python train.py --num_hidden_layers=17 --hidden_size=576 --num_attention_heads=9 --num_key_value_heads=9 --head_dim=64 --intermediate_size=1536 --vocab_size=32768 --hidden_act="swiglu" --norm="rmsnorm" --norm_place="pre" --norm_eps=1e-06 --positions="learned+rope" --rope_theta=60700.0 --rope_fraction=1.0 --qk_norm=true --attn_scale=0.125 --bias="none" --tie_word_embeddings=false --parallel_block=false --init="normal" --init_std_qkv=0.0214 --init_std_o=0.00367 --init_std_up=0.0214 --init_std_down=0.00224 --optimizer="ademamix" --learning_rate=0.000294 --beta1=0.9 --weight_decay=1.1 --lr_head=0.00402 --max_grad_norm=1.0 --warmup_steps=547 --schedule="wsd" --decay_fraction=0.621 --decay_shape="linear" --final_lr_fraction=0.0 --batch_tokens=[65536, 131072, 262144, 524288] --max_seq_len=2048 --doc_mask=true --train_tokens=903200000 --max_steps=4527 --dataset="wikipedia_en"
Each number is 128 + 32 x the weight over its row's rms, rounded and kept within 0 to 255. Layers, rows and columns count from 0. Numbers have three digits each. The size before them is the row's rms in percent of the matrix's.

# layer 14 attention value, 576x576, rms 0.0539, rows 374-405, columns 352-383
094:147169148088142169067134136111131119113106111156113144083155174177149121127164144024091132125177
089:163131131140116152136131080100139168174117158099158172162134132139155103134095129103186122145137
096:170117140145109085147127199099134136046108079141144126086132169067198168138085106156117178175130
091:210150136100132145130122100181123169128160161123127091126090149124084125154147095131135138136083
094:140124141126085177160075109117133102146127150146086129120085161133134116121163169126132185130155
097:143157146149115134157139087082125148177134085140094080130117140119114169154099169142195170106172
091:078138129085068165119130114157100146156123130105175107164113097098100134198088126157113133132106
088:089145116181145117138165082114109117131137131096117071120183116130116136040121163108142165118114
085:113104151151097198155144150115122121197082138122140151108140121103118136134103093130144159116074
087:134074133135077093140130136005144145098101091136150173110114144145082194142142167003138137170098
099:090097120121089091131185114166131105135082210143067143140092158121116061048153175083120062135104
103:125088131141119130120156106032122161135169097156137092126171122110067125119093109177169112084061
091:124167124119146139106050096105112112172138111118142140109146131131126170163094065044093135119142
095:114129133184186194140122157107128130143115073122163136158114085116095157160043019131143203163147
101:079107130134122087146124096133119136107092098125104062081129152109146083072049129123052115134118
095:146089125132114072156099108102125128131072086137117112128140096100125039132138085125125136101110
090:158091144156132163092151169147125108148094064124091086178122125134110121120138085172096092121088
098:187100118146180111153111126125132150131160196121138118165100101125093098155098122094178147159096
101:147109131094147088148108132166135126130105149154084108101111114081108078115123112230114079112159
090:124152123131116114137134077152127154170115134084116210142138137109146133155104161156159127104156
094:069154144151108143144106182153114041120114126150131139101129102144105086130162142160117100138154
088:112134092088200144151135139105128185083134140093112112141155098183158188093158129120128189124107
103:134082112132147147126127097173138109157105128106136150187170120137103117146071108095095106150100
085:219114123154132116096137110136139076124130175148092176097173098103100110129162157161146112099127
091:117130129127136076154140134171133108123109128138119128154089123129183115146132149113110117119146
094:154151123091087123108178111091121130054071108094128127160151165115118121166158145135142126174160
099:189072129151145152132151140108144128154118181150097126153155138176156157176140126087079143163144
099:086130115157182047053128196150107129167140146124090154133117161137118066156141147087153155158085
096:131129143140166148127105178166133069091130147135157108154105091130083093115153095139115122128067
101:084133148151112056120080132104130073207120155134113147124117137169154136133152151083086135205149
102:047150128145129125136126149175138124089159076118147114130150112169133141218089140130130109164139
090:107174147145155145128141183059130126110162130130161165121101098098139121185141137127158091099092
# layer 14 attention output (transposed), 576x576, rms 0.0587, rows 374-405, columns 352-383
096:089077130094073123052122134104180115126113137134085148128073180128111083187125097068111105110120
088:131118108085159122208101170098155139142127138141088096122093106188095152079049078136097116145093
099:173138140117113143142120110089178161140134128107153089104153096223116083107150115164086141112181
090:134086096126100171111125108107177033157147127140096137120133116141193103143167093154100122066134
091:137121173113114125133147058122211150127114095095115144169169094150157128145108064165040137093171
098:085182148121072163141121143098102165136152135174117123102133088107140125124076098161082127165175
096:190113108151126114133122159108021141117125049213210095132197102088143078111154115143161088112112
089:147146125166145141089070148098135155080113129173125098144137171150186144160128121165189137092187
089:044126136146094108124162138206127134099155067139119174114076109094149129145161127151117116123196
079:123139085113133145113107108143184191154131129124092130107109059144113109169115110161123093136148
100:117137160138128132093171133097148109159129089138131143128140148078130148163141131106147136118143
101:143117109054095141104120138121220223111123167161092108128157107079120162129097155080112177127154
090:131119184096116116100134122090077147115140103107134168110097140152183129127107137097138114122087
093:142053161165118192103129179052128121105133122161133145088112128123155146129114118103155098157133
095:092140107134157142112113155121114130117120180161120158106129159126178140134089112112117105119087
099:090118226117166091133124152162225103115121166112085156117091137121165075095135133172116134120140
084:137102215144076124161145138121255086100102135118123148184137151173137109129119129113126165102109
097:129112130118136085183117148057143147180137122130107121122156140175080134107129119100142118106143
103:070129205192176146144125129119225191129130099125190134173182227116095143129122094171152107062159
083:126125057189124171096173138127039131159118114130115084145186071131076112178093146085136150180117
092:122157181134116139096208106090025119134089160148137078100139129168177094136176125145143136002132
083:155152011132174155075108114127126106130160128155157142148085123091166113142126146101215123171133
096:106140189113109140121108155121231104146130111083184165086077139156156155116160094118105117111116
090:127091070158105157177184169159105171118170084118150066055138094177083135148102154102134111144073
092:112131143111120027208137095123103110100121110160143152168092111141112139054120137129131195136093
086:079095118102098132109090111147174139104139095051189131117117090114131156137155134139160093164176
098:150090079109127164119077121079180074105108130111220139129090161133082117101039164118142138117132
104:061189223186088123105101122113144119110101106120158077140106129112162115106144098116117149092086
093:099165126163217089129167102143173195173148114192142100145103150172191100105160150116081142122181
093:139123205187112139132093122148053139061129169135141096157100133093120107090156185137105127159099
092:114187057160085111125114128087055150088132148145186145097130078133108108128144136151129205156103
093:166154173108161090127149107159055092166107089156114099129141123103160113134137092152137162124106
# layer 14 attention query, 576x576, rms 0.0703, rows 384-447, columns 352-383
179:078198098122123116114161144132135141146163167108187145099118163096139097175149132114088184126103
165:185097169170146125087107093129112126119109112168118127143102095129115112044083123139146092148155
176:092206116129131130110145125140154155121164148132180182083116160093125085136159158081099172150109
198:164120171168160091053124091118099103131120157141154119137065120113118103096084096125105139126133
081:133105117069085149121148155114114138092179115160158152134147097120141126105102124141125175098149
183:091126078087131150199135186103138134136127146087117111117160144150147163191180126156115143093103
107:227141112185100075135102138131134121106130114168165107107135142196150070113096160119127181129140
088:045185145138145165092110139051137144145144107091068089110170128167131127103107116178134094102104
086:091146119174131182073065081158124119168147089073103136071145136135075136120134120129155081131126
082:164090126113103139130133163133126135138116148121128170159140115112114158090123105139156153149129
081:165105117166072091161138181156131117111123163141162142137105144100174103126121117125130169143125
079:084181134146118114157061138102131135140117123122132100128131113177172064105098112159141126142115
088:121112129099134166172207156122126169112138159142103094095147121139127191155180159118120146127077
103:154099144173127073153114107129132089092067166149137144144042133095114096139081129122127205139153
077:062144126097151210116111126156136136155155138139086086096113161168139170116086112113124121103127
075:151041100127103121131134128181139177174128166144165152118130115139140156099142124107106128150149
080:139123090121161141054170091100136129146144129136145130128162120123085144123149124065116104154121
074:145031109124089105111145130140119122136136122131125156102169145147128161175157129074150118119175
069:115121115139128133058156074155130131133117079102202108145104141114111139107196173122131147140148
077:177093104203130103122120115117139100151131115135117092122116142095053172085087145091137119155178
073:116096095096113114168179128170125162115145185118123120119139122105104138138104165106101111058130
071:135116142134078112089087175144110128112151130140169122124126097123146113156169118155141172092129
076:177127159114142149152125157089131129131141067143109061142088127133121127123103082185142087107143
082:123176108104165128097149131143136119126127169146110142136130134072090107148149124070091153121116
078:158142085160169159101132115158146142130136131133169120195129128160133120149116176165139081121078
079:149105133127158116131211099111131141130150129151135113080159147124124124115174146044117087114108
082:119066118142175170162121112064113111159143090200134127170145122070042138193139125103143154128148
080:152079148140120103150093111144100122128130092124153087125129139127064115082103151180171166122169
080:146136146132097103113204195120118158116137165090115168146146143119143124090128137052066102145146
075:123118147084091159158133116128107149104136097088100107108107134148128147133136089153109141152119
083:148138135111073081103094110211101134149133107122133125120129127087132131106125111154154182137172
090:153179150121133136104072166183152120120100169067121115172101111091161125074105146173078183127106
084:161146115138075110091084079136144160130128165123135145088150109121126152083149127161120120167139
089:166159138120123139075139125091130052119141118102139128136082131119066094142159158129075149124151
095:149186160120193128115169102162153143136133065112142067077072127143150063116081102108105064154076
090:142117091142152143035167070128154116069140079162134113166048123125098102141128137103206154091131
093:127172135096194108085156149116128103079157119149185160085151161133106067090164171110067121141113
092:090130139112104155157074127130082149117142133130086100189061082106126108170072138120102120135131
109:118098126140170120113074168105130147112114130110113104124118125124091133153138107180133151107103
095:209132130154146076121071105069157139074144133124109116167124092125127077082124098168099136106128
099:131166120163128131092152143152083140151155104111122078116194138101127119121123114141164140195143
096:141137151151141142114083139124132153106138087093112139123103136159159140144133145096098129106168
104:167173155145113146077108076109125121169108169128098117105148138109065095120078134157141134126092
104:183113139159113149170113156170155109135119151132135196135070122171135142159103133072121163085117
096:186154059084143144163207099060141210166121146086155162122183175157084133143164139126122108121129
102:153148099135153106142118143154106101117115101114098189093124169116166122091168143087087147081127
097:141125158156122125159077121132117066171138152127081098121110151111160152103143165137121166094112
102:138124145125183057117064102103110187148139138156160182165151123161160109125125112126133140097166
104:120123151158123192106136049147113120205120141165165144177177129111147101130062081095124139066108
095:117109171166128076090077102151119146111166140130112150130180139125116127087127127151173089134115
093:197116134100062051172107060165128145145087187148120114110156117150134162190158142155085136093144
099:107099127200141115125136120144097116171138154147124074160096116146176120141130132142127139188122
098:113103130162093139166162141125140136179136129146196117080163143198117160123084127120102142141134
093:122166101100134140099091197139129189154118094121093095145075077170141141085097152117104071177123
091:117165090105132137094133184104118187115118121160174118135087080150180140069138103166118125099095
085:132084171097041101144144125112099126128161103130113138147167109150190141097183130065127098102078
098:182035147065134122105115066145118084129075122155109084144121168112128103070060148121134127160105
092:108120204113142053179156140080101148128126160156103166109147143079128083117086122104099116136164
092:139121158111142169142088067094087127125177108200114149191137116166054132121074151115134130149161
093:154096108142128171176129136064140172143162110076101071108158101130153142164125114125158129208165
092:179101050096097173151138123132146130158139167108087121101100050120152089132118118125108146141089
098:085141100100067129099100181152153075140091151109075116135081128178156150085070109164118091091159
089:165091191141155126094108161145102153068131135180164111175068125136127127112124094099145108123174
093:117148078154103159152126155139123187113144145158086090065124152107130155180125122181157143098094
# layer 14 attention key, 576x576, rms 0.0625, rows 384-447, columns 352-383
083:125119147101124084132109188072180143155120115133089112127105115179136113136154156144122079139127
091:088153109108169136063158171136065079123131113108147081172116125139178163112097056086091114136134
089:096101073069120117119098058137139149147136091113181159119178119157069145157140127109126156151111
087:152148079115185160122131093148114178152150074138116059151145105176042133142144142127128099147089
077:105122119143133099119149111129153107108084068101074118158100145157119120139146123104171145148123
078:138109127126110112120173166121120130126135091133103087156163149215135159121142145159089121115111
079:138116119111095131088135160142158128155132136123094137137111105084149126113152168081069142040074
076:184149171155129107121043071104079096141150144174151122162072137089116079090038139139085130144109
081:168138184135143110091145150096168097151112152157165148128120116128143086139121196109054152096121
065:119106107114130125075182121125139108127160091094111133147136176166134169184121127109218105137111
063:118104095083114104128127100128141122140104050130095114113112085194101125086138120090144159119151
063:214206169125118153158078115147089105150146174132192154119138110106105104124097078146117160094158
063:102130122116171125138184139151127148084141130104116115110158129135141149169131136165137079122126
068:104106117106106114134168177041129148144152117135029140142125117088195142110152104159123049116179
082:121211117087124076119125111096097157144160093089148117122127084114144158167146108137127128119184
061:126094123069145142115207144155175077114132156103135123074157154171117122102108144065137165133114
064:073075068027156118181159122170154144100115164075098142064112146106146156138124174114120140101148
061:137153076079160160133109159173120145109115118102137129141061101109060115032139129064088154193094
069:064096113110137136143175137106126111117173089137107147103176085139126107165156137163119118151085
068:095063122073063164155156141130142159157134119089122122131129169136156131123163128141163105092112
075:145137105133137079134136103088140107114110123099180173100182176134134137077143097110130097119153
062:149178175124100140163071084074086126130147111125113122176153147120095139098085121187110089139133
064:126126137106112171176137161167131132123116082208153153133138145166151141128146138131155111104104
067:116079068092224109127109137144154186075120123154063109149125148090146138150142147086113105127121
067:101066108092101070164145171164144111149141156080138115087163126166196150112118141095132150096159
066:086168072151216127124109134196135158106102140101145147149152134124128097137147098124072075117219
078:121137084081120155109160161082104091148184095131135073114105133128130138156121086113164154218100
072:143133150175100120139091132119117071180113061130083116085135119136090136172150081180178120112106
080:144160141158152140082127076108140127122142130144151129117146136135128087141110169119118107140135
066:140128188141152091110075082121111178113129105165144117162142166101145120126078153118091090109144
081:125099165102112204091127093122084048134104057133138103187126127126093130127117104160143107143166
076:115096128074105190163180142144139064159133142125068121082183083062180071094165145157139119147139
075:112106115107109156100161099081149179118144165162192171088143154144149116118094126076122194134091
086:140144094079126141154092090161128168146160101168138132101219111127158106156109105147134133127146
085:084175140077117121250124180153128126138142161082149206121101127124144151126136133119120101136133
093:112180092106233192140170072133151149169153134143165146120113135145150133125108150087140152158116
102:101172128143142148119165097154139166095140125155196148097130180094133123111119159093125131116143
092:146132154115065148112152192165107149090174127122183135074092130126160131090097134131102127138137
093:116155113183108134118141137086107165119135124129184099131088161121056154114145137139116124119121
114:159141150124132136135131152091135149079083165139067081126103082144175121144110113162037127103131
084:127120148114213133110153169114089094138133109162113087143120151090118108136118130118111126149130
091:176179124026085120121156156140133100160116129138120139068111138133179110090115126122044098082120
113:114111134196144121055142165143127101159117147128163114098136112112141098101126120142093161117157
118:119162106140054123173197097127152119103123090095142135123080073101128135140116108117111093167154
117:145086125087102160165114114132142155164131153163146174143191125173130096109127144088175130131130
121:124117119160159147129151154137124158168144078159122103099096179102112116107117130107134185113159
128:117125142141158105080075132099132113143111161170061167161048181090108122103147114129134127077146
127:122162146121185108100090098107133095082115127173242163112171097121171138133125147116127154070147
124:162175133101117140122154119132117119154101182166186133148179107114088111091117140114105119030114
116:143155148126126127060136087160122114085136141154167111155151145093194096102136149143156135143098
124:145134152106152116173109104110137138170136090155098117130151163113111129145126123115108133077140
128:089156101147228144104108121163115163157151100127150081134129113141136111144059103122147143166117
123:127146118097125146154145144050136142160148124108202111122188215130110089099102117060132165084130
133:145117135098158162063133169160137116104111096146127121171062132182209145104090117110118061136157
128:137187160111139132078147129157138162123109124162134097163124062162126125133156124128048132171115
104:162137128130089113147167162066115094161114091091087101148177117135188105125155105119102149145100
090:151098163130147099137103133092123070136124141118080120129076110184148142144141134094152054154131
107:120149188176127090157128130062109136123153166169119141127108200106116128082093112141100136141102
125:120141139129171170206107103121097168110107112144169155154139189121056118092116144120092074111123
120:145093146151200119148102100148152165109130083100076108165182080126112086146123169102187206146076
125:201110097123108149179145126159153152125087112088138116109123005105172122136084100157117134088091
126:172131093153057157063121156169133098128101157089155139224103113154189136154112148112126159077181
124:156112159120185058129158155167126095146124114112152170116046153136109122101122134110147129115126
131:149055129133145152095125114151139181080132152155077073160102147089149090155133160145138111048118